config.yaml
norm_eps: 1e-07
positions: "rope"
schedule: "wsd"
Each number is 500 + 40 x the weight over its row's rms, rounded and kept within 0 to 999. Layers, rows and columns count from 0. Numbers have three digits each. The size before them is the row's rms in percent of the matrix's.

# down: layer 12 MLP down (transposed), 512x128, rms 0.144, rows 196-248, columns 0-127
# up: layer 12 MLP up, 512x128, rms 0.147, rows 197-248, columns 0-127
down196 108:559516552525440432484474422457543506468563502391465484456570512485525493533542436446517501485479469495530541448457461502453459530530527546519439504479513512463518517469515609506514454531522519445512510505506482509459496523552506435532434526498484452507522480445537532513525474574488544530505569510524501490543556416427480557441491473554472523538519492570478443525443509416497501541558
up197 093:503484490478502491474509559458501533565482449474498502529566504578477516496545525561489488550498501553472519558507522449556464441567533571572523589469531568510508488558490548486484473423470521491563503508521484542503518524516542501599524524422459477550475514505543539552512503491584537470456473486518488549456526459471429495511442507563481612505499507565567524516554454471524456527538
down197 092:556496445483558432534547533507463514546517507488493442433482600458563432497494453453483500478543508538529492505548473569510555499451533489513491471430501470484493550451397509480519456536420459486516433522491498534539535582495473537460563491448505495518426480496529492449561554494461531511542580515489499467548479533567512496553513430510528501458492443471513446448490538524492579482466
up198 094:527499482531421492491524483563548563503525405549465429542535550505489491517512565477539553594477527547540498489519571546551450532465478470458416497484499515513505508496551539519464563475473450571515507481500465471430460474456452492528480412491506494473469470470492499580575565493520488464483517494470532480458524502504413447513473426589469461534529557507566548512470466465497524492510
down198 110:532505432541470491517554476518440565426473498542516488491487520511537501456425520445497514494459495453537543516505507518531457511478531452497478510609540517491460497505452522483477471455482409484491531543514501470539427414486466446490518531484439520459521433496472544457478504483566518426537521524592390472453519548520481413431477510553480457517576424508480494510472526470498440516473
up199 103:527403462482506544444504542396531444495481481465492398446513413494575481471430485475537534477545540514474516594555506521497511522550539530509497492517435534459492563454440454461554495456509463477539449474434510501487541507531465515526550519535591561524504516504477469564470449515529499469508428514501488468521520451535447489500517494447506533442488499436471562542465438499541501483510
down199 102:494588447483482484521472499546556553454542431444502553454467478528506416525541492412485446556441556509514520473495500548531535456515518519525519546500530588513569496519494520457478505474432496499472537497461443468490519494516609471544482513498411560455514522526449534437461516524478476441474532553594450443496515499516470428543512460503524483442471481423479477473538496492496549467527
up200 107:412526548504536541553471501479528430508499467457445527424544492463541490491452504532489503502566516505459496513449518446511564516528499411499452559510542526557469564484501406481463451423539455511511515512542536489505503436513488512430458450508491550487501493538510520548566514551519568554489493475504520488454471523468463531549369540438542548487527499532425523515538546526524457546534
down200 105:558465463462463512514509507448533552519481567426492544469496480534481531483490561516553484547502516462491500462476519496484573561538539519480493591487538495492453509523609546507523470569522512542516473485518441523534571522510496541479540467478482497486600479580542504474471538457449538474510575525488565525441438501541553475420481456532498456514472538533573473475454521589463578516489
up201 110:427494498540529556494450435495461395439506496502531493563468516537441608468452540457503548555545530517481491475492560527458524491439482542463516417517553466497537543503476583495537552513455487532470523439499554533487504539534491451532468500549494510542552496438481478484473527483559529518481470499518542542526541499439602473516428533525499509517508558559503527559489588498466552527511
down201 109:507569453580449513540554439466544538597476454493534459504560488503524473493551399489441503499413545447475536544544423506523562508538499542435452515462483472479574470548472552579474478525517485509471467484564517542557513533456502514528505458467451477525544532523490514489468478469432468518490583518498519458518510475550472574511448476429476488543489519474542460440481484547504485474519
up202 099:506431493544518522555538493451501554491527427531464505545459495477415511504468519453516469518554481572486450517460457490498515551542466511508446538557447407516488557498508535459400549463446499506506477496565533507542477517489552517448523516489507410452523510492483544537511469457488417508563465572425523455469490530505524506538481508484426495581503605485438489484483439462535481497530
down202 093:423546490411577487438517536542489528539500511461479585444573510499533519498578534637511518475470472451482573489532502471396509497450442539526522504500462428511485503479522483572483526475510423517486536524476448496457426538516518567551517537561535517475457498489539550484517550485473515470500447477573446554476474476498466484489499528528498505523547498499537482542570521499494505489458
up203 112:451468466520501515481565509445456495518538429605458483534543439549555508539448536474524508420510524556543527445514549497586512429556580490461467579502474533480575473516499504482582462472463470544478439466427477452491483515553495442500518485489481511517557494470473435494497504505523479483452486512484543501490539526485499490495526381485483483509521492576451552420457485538545487520499
down203 100:533522477479483521402462442524606462496518402430542472433476482497467444420521442516504429530551403496452589546480489414541557560395507478488481486499538518473482452548479489492514526530434498449450462516499557492521545527458517467487533484524550480481456472526482523481466502452540464465493465507419544480500482512523509498551506500518492530514486553495501461508531540497461432472506
up204 110:512475514498535510501518495488474483538483502499448545509493479482441502540544511523579521503461535535499449536531515492495434580553459484462531497435484541442493521565385432457451447479460451456560541540454482558483549467530463354510500470509522488434468422466455457515493500470446450494457506443536519503512484467507566525500506502458518457430497516462544549497516400495469514490448
down204 101:466504459521493527494513519467458426469577424507451535594437580510523510483540492564494472510568447492502568490512392473524567494532515580518509464521490492559528521494535535538551556556502484539453485435493548395469450532520519508535473463499476474529470501505485521507512483539517448540455468517481476496493516482554519418491482534541490504502493474381531524518505493587438440508498
up205 090:562563468495498577467415498465506571503474423461425535507513428531602551578495552550505485524587507528525452483499511446498553557540466536495468531521499505534516493495550448602488488513548466519524486546474452477462488464480497449502541491524477499512503458559535451505491492485457551532519430454479463543446440515486511544497429517542483500486398499510521505566474480556474531525470
down205 084:512537514507558507485566415511537491505473456524473523542510577440492536493481479515512502424480483556434539502556485482518537510483536507533467486556465482455479529495465520485476397459492513561536528420522488493525456487452510432492593504456486536555530538489503508439546486485553530464501506471463502444568501545577414563464464521588483446529451464464456498512480404478496433526540
up206 103:539620442509457525572437503477507486480463526543553541473512502445545582512439385503502528539474521438547506490520469494470521454470470489548526519499450498432530585537490517500508564421533467465491496465471523474459424502519451494550503483457453525453511520495458444554508489466430535521505503502495535512525516455467522510511497619491541511413478549512499583512476467514490480510548
down206 102:505474549502493520507483556502513575479552506501469455486529498501475470586476531495499588524542466553497514524597483516538623452475463563548542463499505510490571439438477535464523499454492499520503442483508549514531517467503451522461478557496501548567411474512471551552534487473507533509449540543447546450440481474542494478490601449446447485496498497475577512457506557517573509466477
up207 097:496478418560545451502507441480531578497561481502541505558505477495525526512532501528520460486487429488438532501539539405568490531447556458481448489496539517555476528457499478512469510500532440570527450500446403543486440574440498513474513472459560510485486460539475481455502520502568546521440563486464449490513512574502535467537476533451598447572541478543462523505495474479499545461513
down207 096:419533512511526488561476468485546470489541516533521441523494477437463486447511516474511500449631557533489498533522563514473458485515475450544466500529540568452540489515516513476476452464487570523437565502512513623456458541519472436537479530430499469470509492487491481492498443525495516525553580533556485519533502441559497473557549468458476478490585467506490540516476529475503391537465
up208 105:452463463499497564483541481480503533456513510472530482475448495520525473474557565493560602510562520569479480487452453485464466446431431524444501505506511409526475546468592522520511457445480539549510446508471492514495429502465477435564477553494457553492495453472478491540523563505557479515452489522490508465445488503517524524469521450481501451591594565503447534495542486480588468534462
down208 107:530456466548557473536434505518470522502517560436425460499536489496547466484481498537501493588469376484493560548518460538419482546544527438474474522558470474551549558548468451586465517513516544515475468427548508481501516481485482492435508495459520458500560461490553512441428506519552550506514490541516492523570535487522498534467478468486436516483469499518586536500550483538467569459455
up209 105:542551460508512480487467521471539506486559477474482491466480465552437517478525548480489476486487498593467504500496494500484523490543546570544558487491526540533428541561507530495488525466540449453420553503474501542583466499563569518465507401522495417450528474516497485571500554544474509504524432536417508425455520505488519539502508469449476526481504590449530537532540460441587554479556
down209 097:554492502520549457470479492453459469504545571508501492501504452491428503490463503529506492514532518495526531466434468544444507499540480503442543492520489468540394458531442516459511550425485450549502457574566497432453500546590520502480481530520483534496420465479473463488472446551454571496541556562465490483528490473523490526539435587555544574524439518527576514544451471526487456537461
up210 102:502467569461548522473471478437427486461459495518486525490481553499524521514469498463514477472472561498457538501443502445382537465531438530496538531499542515544502559510497441446514453503506492475474478465421573485514483601501430503486542604461490529499437474453423523478545449489482523541498521504489415505487480479517517462519541514437407525527470505505460519586508459549570502510459
down210 100:478502478484502485455484462482542508475509470537498446518451467457585538530424505474473496468553507539532518487460517511557583454481456486587509442467499453494507437505562464534538526538508547444430567492557501516521512507469449571455451518515530472504479484414460485496463580466530517442462585521527542473536538544482495499523516482491506483498510529427384523494560604497434481466506
up211 097:477543508505526533519534594494498543455429531396517538415457511486573565477477474513529457476511459539483474476512524564399531518459517462529475550517483539473480470557488447538549572507426511468514502444488564448526481498463510512509537522479474522512477523535521543506488528560523489558506478565492539473471491490462500514589485491557441476471398564460505455513486476522557433428523
down211 095:533408444481560559507499484443537526509480569517386525567493514541511505512510533512504525471477605501511529451509491488541474463514443548498505486548572512460512477529435509444487471485511424555477532476485522514560539499483458389501518494479405356513492427507535493514533534492510450547485487486473461516524489579500462473482523515488490463521487483511522514456565542525508544503448
up212 088:499517509433448520522459477506455477495550511476573503494564529460514545443541574511524455518470573567493485484537480477477470508475476575483471553534546515477499467470484509468454484516495523467492439474510514503495494529544485532581440553506455537586498533435547503576530631440457473484487557522535445513494389510502523492549562489497516475469562459567503549518567551516467528533508
down212 090:529484500591442499497489557456551515526553562396557524483429545505477525472505514491484517482443487453458519486522602502499527591513440519514549523530522554498472530517486508510524491533416398541567469493515471406504520465445468563508505479559476522510485496598460512470528460489473496510460480512574525522512540499484504515475541510513475544576469529548508513465535484504449509402535
up213 110:513534549485504513524568535448437514483504429482490537523468430466480553500539545522539510564522511491497449612548533505587495456462535462486486470527551498432557547441509524378433611502461558527521487508508562468496514495534477549512496457519520479545515580516514474476423501415508504522454504551455514538530537454505473538524488475504536479456516530498531476497517464536438534450503
down213 110:518480565460516472502509463581468462514463441478476412431537482579553554514526437452484425509491408530479464477440481476479488460436527504511487485462564454442479485575541497574507527494458503511520472559607500496458461469505481491461453475512529509499492464513611482537445477558431472442547465478497514487548471453487532543478447474515535510478514502511453491473505500578495476559479
up214 104:463545480492462494501428467502521503568517448568578439420500442523461468571512459508524527467544556507513451503489555469505523529527474502479486517530490513569575489543460499424524503612423471498496517473486451554458504462437473492510424544509520417567519468528504510472523460561538489532479465581504575471476501481484550481538453537462550521538475461499514522545579537508552525534504
down214 090:451470461504446471486513495502457540473398507515514464471470509562499482504527487556556490530539494530566474486532514488477530529453423486456502483483593478497532503473511511513512513522465491512489543536543503448566503485458451530443546479492451425492511531554470543515496458484440461512539475573471450445510475542391505461515510587473461603431401519461556536487471505493582565506523
up215 097:479486519580519508493484566468483488551500476470543563548522475527519441531567474451515460504506549456492525504420492528561440555476503494436457488518496538508466484554517428530405527520509422536520487483473499576492547506509461373509506447526505511473517526573510499480547497505533521552474518400479490445462516467449461512439473521496493533448522501547518460533482427565439529449569
down215 097:418503459543431555514477483470458502515519506472551527483455538476482462516565431444542476491546458481540599433486499558507506484468471439526519496533516459569540491433509499519498528487434446465422537546492518550527442566446496488467505472519527558562430514492508489504424523449512565465461493500453457533433508445500514559446520496570511558527456510544513447552450508522465542446513
up216 102:540502517498513578510369522442540570460512480500526511438479426493545507476478597503516486497473508487477473580472444403451478480490463601449508486493493522535477528499542546479519537446499498503502500480504540453512519544554512488510504469549577484551463566516428487463445474555439484475447432505472488475486496440508507476544480554475516552498480459580466508440501453451489480529558
down216 111:479515538503652511511508494499536523486515524482531523518479453480421459538527492499504469585535453492475426474491428515483449421497509445499458511495495536497512505417449470512536582535555523510536521480494444485512515515460415486435436489561420617505512508500551555468498475476469482461486497496560545540455515558501484560467503437468546529478540483509505467469484522481428503550482
up217 095:518549478469473492525505460449478492565476470579540480569509492487469484503544494589493556530492563423460524461511503492432502523488568498544534492541528481487471488457479545519489516444436454450504591552500484565492443509410569497497431450544483544509569511499501437522525489575445516521580472500536529456532489483530486532439418484421493492432543464483511557444530496482501462477500
down217 115:484513457502565484484534476475517496521458492505491531508516526567544526550503469511490509501511560518493519464524539495445503504448472555549463508466448608394500520510477502453542554458531527483497434506539490448487459528593524588500328484507490528456529447494525530494509499490561488498535451470531536520437437528474469485500484388515450471521447479470565517503427518524500509483493
up218 112:493575499535537536495553498488598492544542465512558513529474538496549499508538533483491453573500576577545460452456556499542494523517502488508559533502459508470543537512531441556475495531508533563560466501504482492490493516451475502569529458465458457528499486414464473479531467427485522500552519523463514513516455470421496534493554487506596475480522555454421610556484484578507497468560
down218 111:588433477494440469475552494529504518513529529501514551500541487519527466517511533522513429452451506457475518538495482515458468542537460500534467500461495479450460594510489504574528585468526530569565446538465521501517517540489405483529498519470534428523434521423543508470493448491466424556529490509554493482500475517533433501495602501433472433543461442480498461529508486488585542554466
up219 100:497591512542467497422456517451492479490531476500455608477505441480524506488549506430455490455469496524511523484474494392423523467458447505473516487490483468481512566546471485499499568445508471534499549532499536437492489522596504469502527477461514494455440517486455587522488537576486544541504510501501524526493543476421507545454567507474443460432462596534512504535464525480515471474582
down219 090:504518464459547491375548531471527533503520605477486469451522454511460486497585463483453489465556474497519561468518526497525565457520495540517522506503631427549530495501527542539484484458473477442462442482479453418530516506570518471481443503482509508493579480540453487488580552535529465533508521568524487535492525452480484524541428535482518530523497430538503513511440530520543461482544
up220 112:430486411565500477546475468483525504523481486491581472545559469492504436549436569539519474535447436533484440537503499561537543511484512481504483542505510497437461486498520524470500525424496511385470549536534473502497566472572476424467542542508504537472456537494569457467422516509491542517518472451498488534564467525482550449495556496519473468525573560500523401549528538480521487521478
down220 108:513513526530440515480523454457553423481571467526474545450551479514450470510505485455456540531496516456422514476434563464489541505537554525488508565463527352467488526472451473428463516453532521445489475450503503481509545565508559559493548491538529509501457459471545415542528525523508519478453519506519524538533505574485412506457571590433496496503503525513490515486521485446474495470483
up221 109:459520466511507552470516407448524551477506464547615459464510470457416499504519583489500487547488519558548532465533500513519489495561544528435517560514490514444490586503500427499468529526525566478446582470455451438526500563516527521442495545473445507542487562478516468515525487452451469551538453505512483503549519505522488550543546424456480498586496448480530555468540502522473482463474
down221 105:507532541448481575507458523514494509517543502423483478546498585447550517502485492474492492441476490530551429526474492514501552428506551485559508540556448497515508474577495498534530453460495412490475436526504506556471526515558498460497475492471550512497492539545592465474491467546546513476460445395491493503454548477444563515416448534563516514462545447468517483434502556493483469518594
up222 090:455559501436469490560492452513634442457527494550457526478534449495523493478537512500495494451447551510541485486489507582516506530538526530493501434561492438488535563588454494476536543531479460519472502487465496497488465480473488495543499472470497406460457478516480469536493510590401492546516563490530480556448566527426536541494533503458532430488427501491521516549477492516556453439490
down222 093:513492522467511522492546514426437563544497507448480557487547493486517503516541425472462422526552561480500476472498440514547512549512494513438450577504505490452508526502526522483429521520482442474567480536485458481494453469501408478525444500534477529608483521533474461563467541492471537479554541536601496474558508451452513503510471469490486471374538472485480509421543518494452542546471
up223 101:554481514547474489590485476475503460490487519551506557436478457456477493494455495473494478435498481508452501528520510526521465447469553395488536493491495484514467437555479516492485532585488539457531567499487548570474464540456406471561505491483419496458444512536531506506515446449531417528468505458447546472527571540467493500524498606455418522426484444541532515467516553483520522533527
down223 097:534534470537530537484465544498562515512482485483497517548516438523541509529537483565473536535500511575521431494485490572529492572502501520446472536532471469510483477448428439502472509410517510452480500468523428509543484554547517528461514548505480532606522492437469460516481529540456534516520525581499520532559524461510551538510481384515534532555562475429521489520562411510540465420490
up224 099:480497507534470550506520502484492585553577512478463505488546508465478522498468425509543510532461483488460500403470508507462427514591503533467453568459426488536483496402509488482442476497481502487518528518503467534478500466510605531434464499531544537442466533443512519483505537540433539474544518516524550474515542512463429448510466457430494495407537481512451432541489537477452595481492
down224 103:487458398503502495493467472494434553480510423503490527425434519486509516445520477503540464554482470568479426464532477512513506526516516447513498435571479508481496444519457577492457540457527527582441496492506564445455533539508439502569608537511488476469535454588555490490451515491507520500508429457520459544512435532546435454532492497512564469490545546476513516454457500437498496516518
up225 090:482496508480532506466483545447485457489450443513492470518522482469463466539515578494531574548513583531441437530475524553520457486503479531512433420499466474454511506545550492524471555487455475531532462523502512486535390448484550495503475575569546458532568494448533446562540540579525539448487510485488464530467548449478507545564418564507511516550505519478466584459496538444516537516492
down225 087:491546516435515408467430514412578477550562524474467473482477453508481442507521484489494486519416483456467526543496489529478556456419542495508493537537595512492483495507502411518413450460484491449537520513564530496471554519540500524435434512516439476588535511557458522526462463496408514483492521517510474487511562491485467532514517512567566523539485524514481492479516485521452441539430
up226 116:538498488505510504494430424456486476556506462470456468506487470384525517505555512446511495468567569573511524497523497533519458537494491509471528561552503438557462469478518494434475485545425512543496514546470470513477483525467437543512485553462408496447512492473498558520508562441480428529519480522507549453493543490426500414532480520499560378471500485572431525512500463510505549489524
down226 123:531451560512595469478576480493480513514444456439524620500469493537643412461397527474530533535489482463503498456494535494516457504523509507504399495536532513482482510442472509484498484528462507489524489520480471537571477479471464542482551459516441480516566499450487438547509483544504485540533544425502463437498517510510480475453474438528550473547533535472494519492467520538455503452467
up227 103:481518377487490518581521484480542527507467444517551551423437510533439433481527502496534481541508533576483472455513532473480455534447461591484508496472538486504481567463509468550489451558515479536514461476462555461431528495416459503478564555454563480516499464465501454480581576496482508561449459510537452483519468524461459517523507519553483504468549477486537528493492536515574438523545
down227 112:570483514543514485494571490527487469483494522531510458470513482499561439532476447494537521540599547486472482576468569508530566538575499533477477458533480574468549604497472488483529489513571442581525461531543542522577551486527553518463494472496545561517479515535511513438526553448520476525485518484500511509483511513489525511488555506439491502484509444520473381418507498580553527557516
up228 086:479544453573533554555501543536494509520498502519542466452551539547533496555471462534580486479544404546444511433486440508567497571466568517550459504566504508520449475549521535549453471506504502437501541452510485478530485517469551518427536503461524502523489458560419518437499539559556558571536469461442469487465504511491520453535438530483521460506548489489485469551527480567469504532564
down228 094:506432497492510425489545477545556560480478549499528454473542499556505553513454569496481561484538532468506481476495524537448488515572504526488505472518462541451561490539479517581620547566532580517536496462514564502499579491533528516494442476525443434493510418460488468493520530508428543446446482482544516487481494567517517527512506416469409532498476511475514500543487512471554540522425
up229 075:572503448498456534511519476490501468510536548520496483497548574549563564483501552488587447513514408511560485518518479515514538515473541582522540404539550466523490434488480553516519546501457491462549481457465443493445478506531565489588531479526491525513496508529527469516443497501433490545533565542553488554538495528501587513528538503504497484487486457481402584484548437454525480559522
down229 076:515476511589387445485524539553528433512527559448519502479551503515563510578500488459496484554548507470489512503560488495462563507487483504496501478518530492495514526468549535471563522476522540477513462526504418534444498517554537468517548441552440496540512502552470494448455537461517550500468498558590443493611508597446514491488516519418525513527497555485476446530460426505474507534471
up230 097:499606448480534456481501525452455525529498537574518583538494526513439460489535500446561496511550512443508454503475499473522531460449418493528433498508456538510520411417479496497499556483431454529430493540478498479515489507543462480558523463490442480482504536459508501458502545480487465536551482424491417524508495486477497442562530499583480507471523485507475487491524448370514554436495
down230 106:498479439561534497490511555500447472513447446446469443554494451502563578546516533567527474483527529514542526517489518494457448484444489485528484520493554454563491504483436499458513485492512390483501549483468507522445514457468474488480465494469523495458431554522516447484471464582522469384535472431501429507425484516525433572550514476536512462522452513443470572527491470512416511514510
up231 103:592429507476489546498523509440381519557519471501473462452483499482470474478562467465505458530484571484433466448530428529512455560473451448489529569495499531477514494437561446524490491529508522454479466487514488550497523435610539558487555529511524495487503505488470498493486527525381461528454484493501464576484474509468515553532481518538460500500480514488476493465507512522599602518539
down231 109:474507523495474479583511494494481421509487531504555488500500440434463489497420542472443532529524486546513560548459544401478504530523478537444510471462518544451521485480529511544436373474577518419495449507483503487462489503503428491408491497466484452483467514453519520517490417496481509503489422494556547451598478441500477522521493464449584530500530514503473471500492537422508520516473
up232 092:501509460564428465488501444517499498529543522457449454512427524513502492545486464506513514544555499546489445551466493545562518544497547461521393527457550452470551489453486486491489452541434500503509438479539511487408508499561549578480496490582488568423507484553486461468525480493497589550486462511510562486510522444529541465546510535513445526469468459530453517396498523490544503451558
down232 107:473520524558543510515518463584484485497546594506535507527487554510556501511452484534497523454567423470492537491503523455494537497511503472426504455440509463530557562489447529405506452430495478501410510485508554485474583525507551543549411548562563478509504501525502470502487507434439570528470515524503561510454474479502481451463442502524466500533418482551431502468470551500518497469558
up233 096:505459468475529462452495430516490472426523451438457468447567508455510505520479490499527444489480500490534469505496487504485509538478548475468493487517535512537527533532527550408422478444413582519496431525527625521483510607498467516544512558518463439488496508545506470570544522502494588466565533489462523507535513414559481503484543486540478512513447510523540507474532481471599503473535
down233 101:512492574503528544487558441513524427480526519503466508468467497503560584526510444407445523560504490469491505507526470476537459477523482539533498476467538527423464517561441496535447489494577543488494504535504538487511505514456425507455398511501507507544513563520500480460520511461452526499549482519609467420540566537432472547488579494512519483462515543545485491553458544431541538439457
up234 100:494500470464464455494572499465502515411489536447472517460502508460504576471529474506549573530484532466467455514521489467508486459543470455473494448473431512517507402527509489421474531461501480462428450485444488513436488546511510439475489523519545499509539445587435483534573492420486550510543552583524522448461503510453477482449450577556533471521539525486505478421569470547463499465515
down234 106:529509474521519484462548509475512532501492491470451472489494526535496501570450495580556499506457505466485450439531481407555570484509532470518500448624555547481501465488561413446515467528466517530552586451507536497523483470515491507549393491478453527506585549526515507465471481446407492485545477529445510476490537508483520492525486487525551480452578571517548500452489481498443461459540
up235 112:440565554492416521500516512517547537526501483546423531519416426547548476547529537471536524393478508508537479466503500540535515434535511516476448456574524487527488500541543536472440519523508475497546506466431524516447458520516487523557544521532475539535504472402596561464507444470410500570473535494453489424490468483555512490518444524545445479538483472506478498496495480466554530516505
down235 108:532432489404544533530508463495521475543454441426514522540481521487509474529575395547530530428464450535490473509490539495533479589465551581485469478546555545482495462514499584546474568427537516529484450482480465493505486525469461442581538481469499537498518508487457519484506457483526442513498533474406519533466465423470451488507525560520510496522502559488443513545515516448540457450493
up236 107:460497493568478500415491494523492460488548478630511450460485537456485461467531476541492515495544589473515516604502479511502440495423529478556458493563505510446478519479505520411489523457482535505504486533490474446497540528544515519513531584478539501522522468430466476513521585450427544497535468494493477532543398508471541532518527553526556444588509537521501446510524536483476549517479
down236 105:493470519509478471543518457544548449456470509558485545531417536447523481482505481492489444514495451486425528522428611497553513472564503506478495512541459496445478513509517445502555460597541494533529491493504530482521457412469471482429488528448457468532408432497542471514496486464560464479498572508535503576545513505552545438480398461506559494437512469558522519537487517493533489533521
up237 116:419566535514492475521596402508461423521515527452450501438499532512524532483543544467526509508578472454493508506502525481529467465536528457520592528460473441485471496583524484433516491575443507445501494526507529523441426572544522465480540486474473525504468485488492532521470542509509447491434441576532537534551479431408430521480536547466535509461554494489486535488490468541477503483507
down237 107:472470480576533452547477510515486414527506543508491547465448484532462429460519531483484545522561529526527498501499504574419488548434565543432508486508511484528521569555538475498489466521466505468486499474578559518517403425429478408499549477464550464540459507516438524466466512453533501548464475440469548541566531500528490486466577478484543472530432494508495454543480503532448487511444
up238 091:442461469498500591520483494502577573527499480504473546614506487533494506533542498486531476569615475501521506484471606562452557515424477471503505526507494504451479515504565476491483556470490433516530464463465494528484433469506478496433451508479479554500536486444523538481481457425499427536511472533488507471537513528466489535537473548562576489503489451616506512489534492486487499533429
down238 097:598493542532476503487489553496514452463462526491497457541534453524513501580484417459541478450540486578460469486497537500460564505463511572572514574493570570478463486496482443478493478530473479477484426533454482540493552552438422460569511448483535494483579495522498496528473489478474481445497493520462384508457519470551406462456503494436496534513475514525500485511470572468483511548488
up239 097:505505513527524458450502548477526549451489502556535457507546581449494519474557500479523470490526493493463474512473475520509549391447547492499472444412393459528476467487486470533441509531485477461520527499491458519463468557508456401447525504531535479555450467529507516499468461521415448498539545530507538486493541485484547478471548524476582499560516591510438456515515410551546445453512
down239 097:507480492498554495501478437474487476523558490438517482473532581436523488526522544549464513514397432482444521468579539546511534536469474567488494455522524483570485526520578485537464455562558446478510515450481488551490563570490539496566429519466556574557465515512522504546510476460517515482521465527611517544496503471478506448516414495523542496490469414520533487475443476488455528532514
up240 099:534469486513476459471532485519519546527509493530526486517500612486493469487501537518510437604503508474474541524513513542557435486528561486529474553523520480454515492564478509494432472506510535571519440561516447520522523503430582462533519455499542511466564419499479431507490418557548502556449416414528488515545530476443547477467565511463463485460438464514406519524539514522497481494525
down240 100:459556524506473413498488501457481514484590519463504514589441501543506545530459509475465468531462485448485450516499512533462519447553524518562559541497563479539546514494436508510485499535542492452502535445459496463514501462467510545487456517494503538470464452497440439411439497555587590535491491570545516466480495485497554539454568548526541486524471509576453584537448535506507483529570
up241 096:486478363442557532442512514470496542484580483485443510517493462505531520505461515510499491496505475476508567461493486493537489511550476544548526536526463565437492514515513505514498513529465558486541548486479501495453546466499471448462539475653449458532464432552511519541502537554505506497507435490488465479541451371488537492537476556473477427453510487560494513455525510519410501515534
down241 091:481503521450502481456475443527499463479460439518474488391589520465474527566495484448526486447446480546471476455573502478510524484529477437454469478443562494527503428524492473516554588517575517435472549506449561536460592460511524553456526452510501461518520466587452488503466468490510520554518516505486443480502467459544547464502549507527455463499463475475525517533464446412441532488460
up242 095:542513491558511490438514485492491434542560511439434520551541452522474471527488602497461486471491467484476512481461461411488449464577489517554524507475513593516481549504411535497528545524536494466536544512499542476463543535525530512597509489550546424540521505490469484542473527436513556516551491468436560435447505507454455505492510471551467473497497594542504549443458483498525494444452
down242 096:479508463430572485519480481521511515509469549587530548443498566534451453492469469517534552573497511524475529560552503438470491494469502558505520502511471493547496420483518503538526482492496539457545449511531482475573398484489445498476447499452478559502540513387478538530575469533477560471452586513403459475523551498517452507536519474472457575491477531464517484533472546502509543568509
up243 117:478525590395528528540533458480459511526546482505536489411517460573544527469484548507532560497519581562462498531511503504445526584438515481504593525548517550519544478496442442561416509416474552516517538489481502482504496523559522459476526562528474503490486531498487444538453549494477459490448452573471497545534456454513462516512461517446502475509562510521469457488488492453580479468510
down243 117:539533449502539470500561493506491518394495550478529491564424531475500509572535478545452522555569460435540513503484524403451502495451473481512476491539507476556458537496487533453455435510434480518521541429521524530466525505454500481448422460483470469509487548512493525516604519536527470517548456442556405526510461485457470502481534474521505472522417536533466448487535515542558527559539
up244 104:482493485498452490539445501449516512532531427518503425492522494513517572555424463467478565520504501540474493507540418542468587510509503593494579563515562510536578456521517478476492573523496474530521543477551504521491588463554555504500483521527584456566486519497451488504406503471565496549546510514497508510493468495497469580582535480500502442529526542523543471483498473446519528433458
down244 100:513581528476604500472497474545475453492435527560496517487430549545490545585500518500471504483484531480535448448495498508519460525473455524486524521548563491524434553545531530479512506475469578463429538470490445483574464536524548504441574480559474540494512495533480536525504497466488541435520534537552432490456500449413557473497516513501549596498536487573573517457468550487532523462486
up245 096:474451446498453546589494549465482550522477495485449554481535532497517528481535477593523516500481552458549519587541494477519531508490463496499532404497565450440431481508457535494448523457498472474536566479555523456462521578482510502581513546532495485528461463518518485468507559481501480562516501447537494498498570469511476560589382502534534562566495546552542474512475474512541500515479
down245 093:561469560484460520483492433522493531557515531528498451498458524509538485471492508479507503558485489520443539514480476511590541494527531481565416542541522506528458499505503511514517492463555554490532492488453476466532501533533556451489570493472485571564507513499482522476508515504563475529519570527613481489555605495522491493555549494502577560559447590463562447519471502463476589544424
up246 092:524560489460430514437507524489483511508450478478482411498450479515469465477543497492492491561541511558552472477387501463466512479533510558471567453550444575494444515523571472562562474478539515453553501515450470582489447522500495529522543492498447450451480466576518480456508442528550497544540449493519492513474452503391574449478497458586478457495457506502499543504480489480537542524479
down246 086:507489551480463511422517451547535443532479456468469415526536557540531496472492569540471524518514503536464520490581461531452512496495520464435417501534465511518491475499468456493495539539452550541593524461515492453527498521483472423530470520446541498498529599544560475586447492457527580503487502433545461522547553518577427501479584503458506508493481518558496469486485451500484506568515
up247 114:551512507494474492421471498497507464531504477462488451559480463473533528466536490580509579468504564529470458529485472457517553490457396477501530551537570536461509517453466474452500525503498472506583473495473507506458581496485548515488487513491470523470473402495436529524460562464595486557548421502525499511471466521541533520568541484472466469487591540454532590532511582522514453484475
down247 111:493525497455559519549453551519515535567506493518556513524499499492482534472506453517542442486516468496579474542448549455580547512502478452547480471495435450525487505512479562589473458484531615482443526468494463480624390521482531560495478406425498477468472452526469548545566497455539497536530480475496492499509522481461449505526503490501525556551509545526535479536451506527552476501493
up248 091:467545468504445497507486512474541514409468493504501511462476536529469498540579530558463452528478491459537461578392532482514577541482523605483474549441551503469496451508564467514510516485510451534571492524426452506476459526428536540495527493505545457501533466456475471520564524496556445523563495488462501550441509488481509490511544584550515468535496447491567596540472466489465466534486
down248 096:539405527502534503524521472535438471465543507464475429512558481465493582542507546525510541476467513470434471431562603542489440485503494434508490500550525571486481524525471486431464530577497504456494497484459526536555575421454451499515552490593452417446535580438498463459502526531458525495499510517533490458481496525473459460564501493495474523538501461525503500489502523586539483496515